{
  "beta1": 0.95,
  "schedule": "cos",
  "seq_len": 128
}
Each number is 500 + 25 x the weight over the matrix's rms, rounded and kept within 0 to 999. Layers, rows and columns count from 0. Numbers have three digits each.

# layer 4 attention query, 256x192, rms 0.156, rows 189-255, columns 0-47
506491514518486558489485480508475542551506475513542505509505508462506513516487477497517487482504493508510499504488463495496497483500494557473497
525479460513493504552509510514531513483515485446494497494508458513502545484475505509498501528478517496521518504524480538456489522528534474490517
490477485484501488483503493515489498461485507449506452479483500549552480489527498477482509487483483510507518537480506495519537530499519485488478
479465491479560518437496507511515561546517516507540494493517455471491510524522518521425477521465467504482486493485543491529498510537436530537532
469493479491516522476491521495503489525514494460490508450466481466484555523541548495466444519486499521477492510489488468499448483542488535508487
506492503459510474502546496508511509514500463492551517477545452496492465488477533518529530511473468489567530497496456493496528480499470513499499
459498524473468526518480535497499493513459462532514546514469547499507452519463459490505508532523510464491523527533524474517488479498542494513539
511541530494485451508534452481535513477518499524566478455533429496555491497512552505505460516463504498536569497480501505507543523494471509504497
495458528488506468480527482475505515523522489495534466462517470534512477489492530480500495524500497481567527516485482529490554494504482445509480
508507474466505464507497514450523496537489512460509510490516483456476513510500540529536516480512544526497507520501464509504470477487508484509546
512513516506485494500503510506484543515506504505476525472516488529524510513476530514515486484485528471464503521489514491541497510508465470532463
515509489508480508485531486510446531517494522528455482491487517438511545476511487470495488482523483514469496510494465489505507480498498501504515
472484496545511517483457506513507482489525503526495483481477474502492509523525530465484507474486516494499475468505518505488469524499525524478488
444556519496546521496488543462503462547491521480520575522499532508498484500524475511490483503517542489469491487469515500515490493502539471549487
523468485521485555496510521503473471508512489488488499483519520459488490516476473530530502475519506489441480525514562518531527474494497473491441
501535503473513475488505570508474555530478458512523512501480479524505488497485537470505533518513501469510462503536478498553520499506506519539491
501519527484489480519489524484481516531493527487461511486470517501519476479501544527500513524497505493551474473434501496488465515471503502461483
498483516512508534453463513475519515473494514502471528516518534468455504486470489518525515556515504558495472498485490486527480465522454443490449
527467511492513479518514504499516512537487528540500461487504534482475548497489520514503485506478464492545508488552510510490538502512504545528511
480517522471484523453543502483523496459491437500524510496505517481515556497487513500491476472500485503549499496521517479549500499474504524503525
485471542476501487480458470469522494530504504507502463526515538505509494518535492469485515471487536478486484520501503520499489490476504469496464
454465530482505469510558527515492512522503466477482499506527497527521479506524533453502470513466489523498487484562514485533504465480501512471494
516509476483509511495496484508488526496476505556535505500509521521528519478503482506505525462497542581541485489511477482495530517515492527474498
498526506512471531517512478484495439471487544452514520468481497490500520502496477504491449455545510505550510525512497471509489474497482520477476
495520497474528556456456523497486475483516518485538535488477498518493498493495519538455516545505507511462499506482517529513492453491542528523496
511446519496474492498539523522505529508485508481496503534472530516556534562506522522517546517499492505457480526506477486483461520483502488497452
530497474441493448515481495479505522477521521518503489499490500531522484477519531495478562501460489520457561553533491526514515508469464513469480
494503478549457535524484498504508495473503521486498495450514478487518486484513525504505521507528459508483484503551510472492446467484541514508461
468494509524511554507546494509493507498531501519480517495491507538522492487480481500510483492539504493506482497523479469484514492488454539504467
533513539469508513517472549471490499497516459519489501518493498485478484449492513506514532509523494497473491516491515490512486492470531464538471
523451486496511536462512494450465512512482498476504486482473518529501501519509480495514503542461510461488526522514494525501545501495440533502503
509469501498474531469500463496494476497496508479472487491538490477515433511512475495536574503538539490485500477462479493489550497532530504471481
527532469529529517511472508482504497501533477500504517469499525529491481473479512516515486494512518514465507518527502490480511485471463509454528
483504453446516495494504484541487518468507484507518449470505507481487502494517471524501481532496498498498510503519564505516489551519484568489496
490459511492518521450533466516528490538525495496491534459499537511483512505509501527519463446506515501512512468447514511495509534546520495490537
521490482491513524473473505510502484509507479489460522508513479501479529483504525497501484469502504490501492481497475506500507486530486493493507
531505522504487487517453474487472487522501483496467502524524513506505444512494503499506489496528518492522433494541509497460486496418482463486509
491497504542489519510490510462499473507497481507460512492496497492470486516488530496549502512516494455514454506528457491488439502487473469464509
521496455559444487484505511507508463489492479511493505487488556498530520488501472504500504457508479497475443466518479492476479528481498467475477
518491535481521483480518490490490439500510489468493459491508516514497474490515500512521458508481506506496483512499481486526533511503483475467451
484511524492491521517504509485504486556532541482497524487531519473481506533489522446521497475542542526527465465481487515488514466491522509489508
530501483459518503477493522486530533471459478527474477501491499494500494464504506485441468506521538483527502501527499522503503516538505463498515
488551441512518529470509539494495497507473523509499470504488483481519494492514496509476506505458481505513492465463518501496556492488501480444479
493504505512495478512475468519505494499538491453510447488523520480487522497495490473474512506493514510476507533457538509529487490568491494535514
471460455512489488486539489464498562532527481552498481488490488507510500510513510506506507494517512529504533480545505488561482536506484498487478
461488462552487523483481523510478500512488496497451471481487483496512502508502452514466482475501526489500477451486494488495485525496485504523491
497503455490518485507501518529538477543483533514457524479510461529539493476488511497505491499535500464526513504483559524477550503532477531481435
511496489497506500474509516533501484511556525509506513499521515550495476488494540483490486488465504491491521493525527431509465489484465493495553
500491548500498445460509470503500507489452532561474495478514487514502452536527527543470487452488495536497517517522486512503529453535475507504515
510425474503543516522565524482443481511464468525591494502486511495459459529514509514488524517467522445519490518462515466501527507490481527492487
488463484500493460516473453491455516500479526478519476455467534501505491517508512495526530545513492559495501492471496455508505506541502525490510
472514476495513510494517483492479507539489442473519513508498523532501503556487538540506495535489492515492505531507491501500518502496477546457469
477511478489508467474484502483508533520517496583514473531490539526536518506500486509486528500549466531491528505509528515488537500488467497499512
517482507495509516502468491469472524484489479495466521526483530493558501536516511519514499450522520464530481472510472447457493499495501497454510
490483482491513495487463519517492514497494460494526514445530505465486523467524511475537513492420486479467497455474471504529512494460472521526528
527557529492523505483506479543496488486470515500496523518473505496523481408479478518491485499470519505497502503523510523480469503479539485463510
487469524564542463533526492479539475498541477466557537490493525465497526485529518479541518515519495464522526520540503507482540525520518495490541
499474477475488549497482525506473504482484498482508487545451523508489515495522468496513500499490505520538524555460492510524528465484517518549462
486496490459518518524486465503481435493487477484548486521490542448553493516503461532510473501494523504473502506455487492521493496522525521527502
518481513496518512510450499526501541519518500465493495492520487481490487501466484534471540548499511471515548495530524484497583525485528552476475
475515469536454465488468468522513501525485456505507506464516508502476481472513519488554498511454513537531506480505508490494501521473523474519500
503539486552484495538522502455481499474486479535509461496522516508493464493518537509536489514504504527523493455500524528501478478476444506507498
502490508505532497512501502473520487514495473477495477454508475488508467502475519491481494450493445447503463518496497431506471503500531538519532
478471475475499478513486496529478499530487478497503554559536497499463510461501516514495491478499492536483542504521505510519485504509444516554486
489486528496496487503505492485475460448499521476490511454518487513480518480479507505480473480522492506532488501498496511485490523478495485524480
487520507502511536508551477516492473524429490488462508471480505446474532494508502489490552518501498532505547524504496510481510489489495518469504
475511473494471545524496462494511498491516469439460516446506482466500535472503530464516516480531442525492531508473489473533531474489533480500558
# layer 4 attention key, 256x192, rms 0.153, rows 189-255, columns 0-47
468506540483489501491509507494497504509480493490513444512513514495506508499491488527500493433501493496496498485503509506484557529491461536482533
493495503516520499494462511457482479519503474521500494492503520502508496496492497522498509496458486461472493503517525497542510502500500516509475
521492491525506519489520497517510476506498525530494487507497499492503509502518544530485497502520473527513491475530498496500501440492499499506509
496480528504491510505523517498469511512474532466547476476480512500518469507485511489491540530483484468496485478501539502477470476490499501512500
488467513499484496480510511498502518521476522514503536508539473486480471476464501482518492472503521477500515454489503497520526482554506527490469
467493520495533566498531564520498525491472519507537537515502491510514492519502492496465476503504524528470544507455500507506456504544463507467499
491495491465514523489487492499490519505528531468468478512489492520480468531495496534511469517491540551485482532477441506501491478517505517493516
509488494515490497518517510511514516480532488479502475504493491478491553491521476502500487506524482505479544477546473496497509538561455524513533
555499495514485481526501485502514468457506467517516536504452485493473484511460448497510510480516507463520460461474539465512512513501477476506481
503501487481477466475482504519530510508495494474546512496474465507481507480504480493510450518493521461489491492528495514512504567492475502510466
535547490478468544501497506490519494468452507518462466506501456471466501516516509478538429531477504475505464489501493515526489524523547518469547
454468516497519513515521491522490508515515506507565501492519504501536490437479527498492523530496541492480530473484512514470446463471510516491470
526536466477501507516503464450487469510482511461531527523497491506469552511480532492503512493476443484544521489482523502520507496510492466511513
518455478482459498543508542549516531502542509524510494504496500482508492494510554506522525526511505544527516532506509504514481463513500516479502
474503486518538529536493472512513523521431472505491487466515519520474475494495523510525527527505499502521519497467531541470512498476521484509506
471523475484524510473463527534505522508537516531478472515509506448488509515466534464516492531496530532497502511481532512508518503467527464504519
501470457487482499501484528492513469499515520491468468500510452540442549465527509496521487491470503474479472502477485493496505511497489543504506
492497523471506509543489529497513477495444513497516528508517524501548490495487531478529548543471511501510474488478498497534479532489513525551505
491498466512533509487483493515501536482515491485513522551467474482521469475502504535523481522482491513463506491506529461484493467493508499517490
513469525506513495512508515474481518521515528538519486498534495553460514482469482495499522506475502504437485520446489483498535527488526446519509
504482470534488561494479492484521491507495483519492507474479508496479504495512517443489491500526482482536508526495493466495496475518485502518471
468519489493535471528457527498508506481505477532487521506498488506510464523461510520521476488511485475515504490500532476486506509520452499548548
488521487515517473486493488479447463503519464547545543477497481514470508510494517493455507517511503499506498508540476505467533503465493540531514
503469503454552515481499488514510503494511486502463451515474527525512531528505509517511508495475517476488498491488496504522509478491513518529518
509480486526485484539525474498444512554508506551491464476491471489524513490506493502480517499447527531481483490507500474492434489498508509531501
513554508508522515493471490507451514556534486513500515502473502516494521451447530460487460565497544462502482530456514483479478531518541553497507
470551492483529458483516480494536475494504481467520511503502530527540531472506504534504505435528491436508524543474520461510490493487506526491506
528497488506510495513499430519539534519518491481521510544503472490464577506477511513484495530497523467511489534470486485444497525531544496494501
476513489489515495470504488492511512514499502438497452488474484519502484494502538512509517486534469529492522507538502526501512501540503493478489
496528518504473519500509512514533487524483527458485524488538459518521514503512520522527462502515503519462531452532473517478505505532512523524482
468522489525532488534511514526502497474502477543443516487492529499478443478487471544508463509520450462533542511538481477531476505487473506511472
482493450488511498487527516489517505575496489470495536467521480527416514491522512478483517530508510496500510490516501535519485546501480510448480
481465495514516457495500489504509513502453509481476480504491494481510544481517523520464530513500501459494523504490451492504476494496487556474529
500533497530505495544496530473517535460485507501501462531522458536523465546493479453458493471514483463497499487461500486521479481474455535487515
532510511514507519532521500528492481514498505512547515477503538446468479485481484474520465524480496489523493488511498464493475472486440565511502
522465466517504510485468503502467526535469519486483541510489489523509508506503459536410488505493508483460443438475552500511483505527516544488486
510549443515515510498553486474521441491513518542488469463539517496494512516516536469501463475512472547483475518442466496497502472512484521539536
538535482503510543476490497484516470505515494503465529525478499557479488475468470492521446490488508582478493502514492497536501485453525529466535
503466477493499491496502554535509519540483515520524527512475514474500502525471478492514535508513527437496574518447477475472528510550426498486554
517473467469522525504510479479518505512479524500448529490516509527493490488533456549506520509466520526475503515506486496531467489506476518471462
488456472513482458506480474494532491480539476473514537500540466516514522515491528472490494516547495475524504462514514527484518452498503517519502
483487508481482490509484537515486509507526532496521493502521511461523513489473447507515502496509490505499483517512503484471528504488510538514489
463487474539501529529483505472516531477511517499486513524493500513454539513548495482495505476527510479495495536495500500495530484495546512506460
512548537509487493481462478501507504506511524523480514469498459480510467494511494463494487519484515500490451552487499502514530528464454494486575
522535508483479474527481529479531506473502477497445528505510500505499492483496490503526427477505494538487505469495486487515477490539506479493512
473517536518479461491477469472533475458509485529496504534476486490491499551479475526560501512500531505470483546574471491472525500482519519488491
477476455484508535528508500493510513458516495518456504498501515461504530480483515526505476512535520507456517508481474514514516516478490503511520
520475489490531507505467498475496496519491475496457491479497458512484460496498485500520493519460506507517493529467462525524506482515448461501489
483500451530522513518513493489517479491447475509499511498537513496487510542491490516503491446515511518484479516526501494482459486518534520504541
512538494492516498471481509506485529508517503476515470514483497535479512496521491505558474498506451529520504514538500487489519519509536543469488
501538487537522527527501474500497473489513494500520527457472493483515484475519473503412495477516495448501512474541506532504484511472483481527513
473529499511493461496502498512540514468515482503526512510501493484475489468532477470472509479481465495520518486492464471475513460526502484482492
491522504537496482501474463486486479480478474471474533469520465542493496491508475544521548471485509522534490465472501520473537475495505498521491
459468493456448519511515488521470501482492495506544503488474531559500500495471509513519509505520474486490474526476481497470520490521537480509480
438548497460530512510496526498499540466526476535531476504524495526469480495520513493486486504522498521513475518484477518485483555514503510506456
491532469521482481551541508472486540486464524466501475516542508519504524498510487496522487498476525451475498507538476510499522462513536494482482
539499506474511484498545514510478462512488477493414547478531489481504482516536513490475456495501506501510490481468512502535483500483532505463490
519505495525458487476470467458541456488505525544470498482521528535477492505502492503539493500522542495468504449535552485494515471524513522486460
541496509484515508504483522502521549487553498510489485492490513474467539496511495497502505506511509539514501519503505468470540473494483517500473
516507489511505498509542529519500498496493431516505486523500530569505494491512481455556509483505509529490490529506477488490470456498467513487518
498483515495491518541463473488515469521497470480494505521562525508529533494506471505508493519531466525503500469490495499522491478501508450495496
472533495508497469472508504487490519469507491460477480547484479491533541519510541512488530515465507529498483516475513437497529494504499504466491
559516523519526535515472506503510509439510508506477519539497534494485549477489528531465502499503484524500503474515481504500490528524482490500500
510501490480474483508514553500484522469451512510497488455488494492495442508474494493488508499507531519512505538461535488515480488474547489514523
534507460504504487499502475451534525521485461488487487504540506452510486488479522528502482503533520524463489535521526473531531527533466495515497
528524515514506498445476510483488479525553506518517497511496525522540475514504512467527494486498499480527458541505482544489496539449494482499515
563478474526499495518516497553538512474473515499496469515529506531483518459492504516560489484537485500502467523482493472451521518496490474532511
# layer 4 attention value, 256x192, rms 0.143, rows 128-201, columns 0-47
509504499476476491486505474498498472477534495520452551486539492479482529493439473499517480513479531527519474527543494489505534511513516511467492
515487509527496529521487515503482494475503495467528501516548481461493513499495477485510488544540495471469517469506522561499485486527469525536503
569535463485472456491487502484491534476518494523458487471524521546505452487489471507507489463519483481476552562466483511473468490502497453504531
467525525493499502486504474498470453479495556488499497512496507553535516479482516476494493496476510546473438500492551484501537447461468475508505
500513489516462495513531546525490534537536529486448529520500475496477519510527470510562505493472515450503480450473520477487499466504478486511492
481535443455494515514517452495484524478508504503467499510478501464516490484551465451469450497498495528516510518509516476490504526504507455443481
480529524494556545496461499512527495523493510472494473434520500529474512470480460477464456465493526456521486445530508480465540516485462546526533
516470543533499504466533471497486551482505514482542518528518504545493504509505519502463509544533465459482496525496547550518475549549542536527488
467501477436523481499567516577450510482503476508545504502468474528505471539510475504512474548495532444466477558556506464542521476557510525473534
513460473492507523510499495473455508474543490477494518422530447510464459499498474464453483476514498481541501468527487517532489478500547502547506
494478520485474467495501483500473488463493502498566472501497506499496498497528513556555474502513532514512482458529493475523489519444482459470466
514473551491499547489539468492473504508479511516465490479468411523493428494480510502503443504547491526515555424503526467453493478517503528454477
504478472509492522478485518477466529482503516523501467543554485494461564531458535496487514511493470504505499546425458565485481495531500509486532
516524505504533520512453500513477503489518543517487516508519444488507482521498509506459540504500492494529496509543494433477491521543512528538479
521515514517526535481522498524444498512561517482557496483502440496523474504454497474511534525511481506457506535491505502495542531504516474477524
491479517528522503489482495529508479490467483487447520519466536494519486523491518460475536516527519514475520536454478524500483472491464457531504
446443536487471507484509513491529551462445507514488448537514465480524521436455492475479543471496478522477461470501490488519504470441530500457488
497525524491527470455552439508520550479496518505539505497505531496493512534470503475456548522495536512487507506475441552498520488506431453514548
500501455541522559520483476488502451492478531454482513469495480496477515505527484501517508546497481494472513513455455492533504473494483459597468
504528483496485455538523532498536465489479533504463513513510504491500492470437496495525485515509456498488475540491514486526497568527552544455477
469489478499471490506476554562546508522517459495475508484524487457534478511517478512521573551507496472513511557497526466508443568486447527462484
485534507450517504471546483487472503523505469505573580462517473518530452491479518502479469518473535522525545476515498487494502541491466491497515
521485457540460534481472471547541485495527530522488472493505479537522455481515494448473511459541431508530482539505497524462482518504515495509500
487502521510468499464476523544501547506503523545492496492498506512475522470497452491519496535509536518478535527488461491431524582508479532506528
488499514505501514463457569565462567495435470468461509542527475500499470494477470531497484469575537521498498533547473510448476504485500523544468
520511509461512454531443497506507508518445503502479470502498516496531500507447539531533498506502456535476500512480486449523513514501536495489493
537496467489469492439522542470469518512561510458467517480495490497522551496472478540539473508518500507528527537538479541533454463492523510509465
493434474501501507462488533501505533531452521501524445505486476515508487530520488515504497480538547439543508504548493459485456479519561503472494
484502474464492477521494465472474486520530536515490486501522486482493503487513517469536497501464539483500459562558530530512441526490491457569467
507525493463524508495519496487531496499478517477484497493500559545540506497490493488505492515555503465532476536507536457523516518474468512490477
487553464472487506461520475500533522474461487462480509525546527452498498505476465503465550450505528463486524481469495529496519492501498536457535
504495501505519540519486493525513541506497517539568498503489490492500495501555490528462476501495515471529475431496519472517481511488511574516486
536492523468533499498554460476496483497545492472487507473508489487486474497522491557486511468548465509522518515488509480494512500478475513536447
470484524518452508514487515480471530497506469452517509515535517495523471500555529513474495536503477524481431474496494445527498476441527496502525
483546521464476500547473511458515481457506484491501530477497541489530508493547524530489470447497516478515506514509453482490551529508511509504466
478504511510483494549496524499457451534466447510498463485487532474518520529504504473503539459471473448480535463466490513488472455511466515509477
474501487489490540484505501488507498492509501490498515480513502553528420461498485562508483509432456501512472478502462479499520494504531534417532
448469484497491479451542451495460485424491464503520530469497497520514515508487496525523539467473522550489547489473525475511530521508503507542503
521480501482477500546506492492489504497506538476545527461522544483514504493551534521479491522514489508489463456499508479473539465540517488465492
480529539526460510531480566510496488528514523512508512501441494491468516507531499526544510507507491539502507503524475505485555445534562503495480
471546526527529441498469479502510507480551481469507532512476497478512531452510530531495472476469486512498482506459494528494489446534520575534522
484499514495507520508485507497495506486494464556466528512492542472467501528486485541480516515488515506481498497466478508489503506529533533467474
522485537498537502469489425481475530518498494502498514518484507465521512533490546543517504487531506464506470532518532472505498472451475520527458
499482494488534476510457493501507490522489524514539518503452466535462506489511483499476514462484502540541489483488490533525514512504505546526499
486507458519494550476477475507498483495505508527473534506485504485500491429499472507527553408513452466469503480442529508501477509522436483489526
551473484538490458462551525456525491479512502489508526591496472500487483519480549473506484506486451467492526513520466500506495517477515495567524
521531495504459517513498509507505449519492535454529527521489491515508473516491522510508474532558494461498479487468491508478501530501502491458524
441486493466441454535469501492499505475518441507489473488511523506524510477525496512480462517509524532529532478499450494516465447513476546518489
535491467497448522463528500487499492519512496470516515496472532497500544454467495523476473502545480491509466523467499550515528482438500501442505
517522410485541485495521524491537507502551474522489500492480512496491508493462503497531524494502476499480452482531539490503457478523512534497515
538539477511513538501499517492497524480507495496514512498523511505567492528500474484463537499520462495506480498511480472496490461412508504511530
526538493472574480535452493513488485530492478513500464498487530544486426475499485530498462523516533478459512470459495456485476472511523483545571
481476529496531521500517530439494505468481500539483509491501514517507532492496533505488516540490422485476498473515490501537507529460530515505562
474473453540542518524553481502565528519487478463489482504544521516530510495481487535503511471487508534561451503503511529479539492432470504542508
486534493546483490405475490519537402511498531508516492445508480506506485435538569547480474522512454492448533492547529480456482519474474515506518
466471498490492470565446487518478447531490542485454478461497458517492501496537520537486505524481492512462527543476481440545499481524527514508520
517531492548512495484470501475501484474496462498501511458471467492506476487504490480521484454503456478518468529467492464523469533494581504508483
459497538494514515446478466452459499508479479462517486489495462540546484507513494483428499460531488494507523482524492505495436455454501493484498
494498461494543460473489463501480532481543508503488529520477519539484486506581519523474521513488480507501513505500519475456519519541528487533497
519475556480478540516468484517478483471496528522487523502496492450481539492465520569502461467456547511493485492510480516553472496538492518544534
480501495510494513521449487496506487504487467464481557514452534486507525474519531528470479539542499497507500480448521523498537484483540486532489
503531517553489515502500497494467508440502505522533475508476507514546501550459439481535475512454440410488476523500477518519540502494482494452437
498524498492499529496509478502520505544459526482481490458556500448538514518485514511548481508487535494454512543463480500526488471500519497478489
474464453499477497523547508466461506507506502502514479490460558519501530462470431483468491517537496523527499503483521488449539552508485460523483
501547477504500491526503478509509502493501474491448477485549491491504492493501498503490525548512532499505510438556481504499540503460511507540517
524543463473523479472499499504513502443498503521586489499486524461524493514503468499528468499492494473487499549464513525505495519507517499472497
522517516491478488530518486511507493473474485487466497471472515467498512460488481504488538505494452486520508495528469511508460501481485482499514
507509469525492522472503456505499512507505530487492514470501478500508517520533453470500482460502521474507535529524494524462474506535538496483500
497448547501481512503479489514515511490505502525499477474504533485505534564497484506499528434519517469512473523466506537506504556504487501515498
525502478507490518553500502500527496496505487476503475499478519447505473516494524498551528523457481536484547498498467502495518522533500513493521
497500462508523531509490471499481488483528484500481491547503530531502501465497500481491461512489528486494506497486475498501488503509498453508518
523501505474524466510508501530494514490507524476436513548482500494477535504516508512534509556520528496481499492540490478503495541526516516502487
484508492510464510495492516544510494508539542507465491510530496462487496469492439503500507550485524521480512500498504483511496477495475520473481
493461539473452548491534470485535465468491503472493488507489483476534491546484504465494500481514503514510523519534519503498515507518488483497482
# layer 4 attention output (transposed), 256x192, rms 0.135, rows 128-201, columns 0-47
480488479535513509537512498546479509549473493470476568436558504531488511492430436538498473535524515535508502459549486422511540517500479567477523
514467467492508490516498437508526507457575471476496505479562537504482471503533540475488487482475463494471544519530476497488474500471472556471495
473467524525483457497495492449517504544505507477510479444508457522510483590487553516518470478532428433506507557526505506456539522509482486515504
511523522498526496466478504495508504478504572486505444515473498492516476467561466515538543450496472500487484495486495514489547529470481542471543
495526523534485537529513486502444488515480486540502455543492496536471491558466483484518476445488466393523441467504440489484478507513479505477507
519533463444522550497497502520481546512461511477451507508439440475529513451486515519525502512509504575457492530439510536490501480490497549472511
478502489526517518485480510490478466492528522533495499476502497524496550420519513446470484492485528451502519508495528582497606494546516541487504
471485550502521504504489519517474512472533508507526450562481510515489482502472464485479495509467489466481485468564488460495438516492494494534475
544460495471489494531527431584540490478477556471540485493511427507495456468543385495517440553504480527545516494487480513500516488513476475475559
520512498535516467506493504465506515531505479524475494457485464520501490431495527525430462472466491466536520475484468501471509475493506493467467
472521505509439478549574494513507498481502523526449485483459499542543485506549590490505421525574514532469474517498480453520481499497471456437468
477479523558554499491492420514521504481488473538530490501503549420444460499515484463518525550489505492459456480501549483503519481523516492477479
507460469497520449502487514513507495496500464497536457498513514485494548507497472529489596530466496486493545527512506490494517496521503469520494
504515491440488496506452507496489561469485434492516452495505452466478465557451492461519527580580471473474534499563532488508570541502531526562534
526466544488536508534437490490535530542521509511534457494555534509496485512465419546512488478547499495468495482501524471448533501488495525500523
489454591477540440542505502500490535482506530524519542538482539497491520465561493505493548449546499526485499526476466520490508522536469449507499
512432497522477529494548531492538498507503526484475507478474475515521414539485542524497554538449512493438501498484538461541497555475534458427503
528478499510520420466507550523540501551522514502478530522491490558518439503504532543512514415446502422502479477480534512512559464502505492476514
494526454525476423475478527441517519534521510500443453542543500490469442501513526457469483504471573445510519514464483525510472513470499505450486
491517526499506512552511462544457516465457512447512542490486484537529454489505446459501483457541463580491476531484463456488463508513525487517475
510479511466514538470497507572496523522538478478540493465525453473538477504506457471444472510474471486520538483499516505523411565471488485492533
471543510536520528506503509481534476501471502496485501539485490464539495461508476522459384490510489498544532474479505516516531525495488502482499
512493514554500549516476486506507486520460458476504503517486492475482504459496478467504515484510449474536498503521478485493486475494520498540509
531494520524466573578467505491493500522488496441552482505457503468518496537465532527504541516527523439515490506473484524500548486521511479448472
490547510540503468495478494493469492492512477474568490456502439504557481523504567460508584553530555526570508493493474463492543501484477462498505
461528505495474485547507492517484492533552520466478500503497522496497479511484570486535493523506523497466457476497495424481515522483533516563511
492510509525516547489487428526458566487504473550470539452530519489536511493497581498544490500476463512584470463489510513498455519497507463466482
458513534517468554494439535490523522540505497427503536507518517489474494517537546511514569502495523524456482477490508434521412491509554514456487
443475456488528497493544479460495514518531461476520498516511488471521477492477464470508510457457492556483531524544496484505512502483479575540505
505511472492504481522516509538547460537466522460514547502478475518501553475522485489490572485541463555434513462514534558497499464475538513554482
533539518446508498456501518543492500452453456489501539509551498554486488502493459531513549475453508516497471473454460484487519459479525517503485
486482504498496574515474534560503508484531486529457534502471500491532492510496524503446458461542502467575497482514474511515545499469545526486519
481561542491535433463481486536465499574488484537525494478487491505484527516448544505485472485514494500531458479501511441506549488498458559532475
515469465514519554440511543456494472397488498509545456468465526521512504510496393545540468477549504487478455524503514464478493481492511520486430
485462515502484527480542497506467451563480556423501540449492479516505517516535536477514493534488538513489499522491479475544541521487514510527507
497528521514542479523518499567486466506488484477504557538441531495503491494544512469564533473508509485519486463462503464472477480521522530458523
506429557496505629471446509500500490498487519563485537522538540504496487544502386494539481537484528539543477512488510539497503484527489463506527
492457537503481504509549489542480480492456488504515457494542487488483465457533486510544515468486488493515517503498516436518508478514481559459541
512476477482517516448505572496482504517519541490533476524517455478500555478474543524482426550547525518505498501522524475490448492509512534495469
540466496561409492476462456492500527519517537489484517476497477482473497519543480452466470497512455529517506482476508518490496474479558506455483
462529551492485482507479477517535504490527486451448544453498462496481520421500545538489447474529488522516457463515496495512506462536524459542539
548527563491528491531519492518477489531484436508513504506510509543458476504495472519503526505515496510541470513485515522485576465488534468470519
436482490438507437467505486530469522538495491561527586522494482516506465543516581497495535493481507499466498531509481515502566445501476531524544
523547530512520434521521487494426490541476456477550492497487501488493488449506510492482533480443509456526519550510481480498489489464489471500471
497544586484490530504491558492468453547474485517539503526535531440496488475442472525527534464547528515511460489453521493481461476507502514483495
533534521440510450485504472491499551502501465473490541559496495531491454539488476562521482469493483542458490514530494514522498507525507447536514
485495459442515527506510555481428515508488531466550567493454490527490418489486491549466430521484499440541548521468512526502505522472511490486483
500495496512497488529497526504508490518502460474444515446486481513484494530502509491510505510473478476545471481541504448478506497548473478527471
499493460481458522484485499536468507498460553527500534500501502554525492525482486490475513470471463575468490509540473554491471485487477540512498
537530541495522538491499506491514491562499514535478537455473486505506562458451458486490495488490565526483472531524523555466467474450471448527522
449499503479519532490502513471501515522527525492552546490438507517562485547495429521477479538491537486507517508503477494453508532518507509528517
480580485498485536535462500505450449454508482452487456518496525496479435466471507475518463480513563506548507522459473548452519468501543409488498
531502524496483472509495466492513457498494502571490470478515492502476557542469511559404468490442471511548506483516504466534475518495513455516517
495457491465511480447479500549487567498524491548465520477512444593561547411506546486469493478502548546488515518470520495533462550501499449473524
461559482577533506505479511467534483449536498485560544557547476508485508483547478484485518510483435604542507505552518497436508504490506528479475
486513500475436466536492566510447490516500530474525450508515501487501483479450524460505502469568510467469512492492510518428537499508528492483509
499509518508462493502493481496500465503442485544515518479462484477515454476493435458463538517470518455476509516482545491512520513460561456559531
459505516534589536464503526460509487523505504538473534461506483413494499510488513511515525490524494419501471479480511490506469521466485472486482
447506496473497484520507549440498514527522522447503496568497519491470488511498538590512493546472500494507520519517508496547477457513515512515496
530483474477482441495521477523476486474519486505520553479516567464506514470521564517543496498507487486468484482515515530477506511538517503492493
515534503469524532515455538533513502487542497460518518497554482506530518430443499559484473532453513510511498486474528509544443510493554461481478
526479523505483484508512453498531516486544525483441483452484526539513440491507397486502521492527447478527479525515513536521566508502521454440446
496503504481506462488528537517490535521476538532519474507540511519549456503534475537489531492538525522565483501471516525491513510490538455492478
527512538477516511505520471537508468539443525463456473553510461518486513428481502487510474514528543576543547503489484525500511499528507468540498
486482512522483502530499497482499536463532511497455465487516495502502481477546512504545476490519518522506482509470473507492521499511515480443496
504517503508491499526500498526528469533484550482535512459504508496559560522472499491490442505515478470477513499483478507490506515490469498530488
495531527475495486491545521504492530502479541468513560471498485492487551485488491539491502457543477536500504491483532516497540496495499512519473
477492504516488500504519503523470493511500512511533496482546468499512510569505489480533504531515508443539490497495469528491528476542532520497478
472483513485504487467494507493491471511503491475495522509496487486476523519484497495489523513510504453513445496496511474513493521510517563493535
502487491478486479515505524522513493496493448491483493483500541498487496485482503479489533509507452502496492491525485501523521498500474525505496
483498473516480541506507473473495496502509476501470512482539546517525496489489482516508465534524575478463496518461484497515487509480526473494501
506526492441513463500516449469489513495507532486478474484485461491489485491522515502475493488512506490507520525530523516507509488522515498522479
487479479508456524511496508515461498518532487485487463519512501501469523521516500476555517490497492527485486498515434503498497457498477515455497
467463533501507487507522524536500477486456518507536519520514506473514518521494504568511515489487497527490503530456533495491494517520514523537510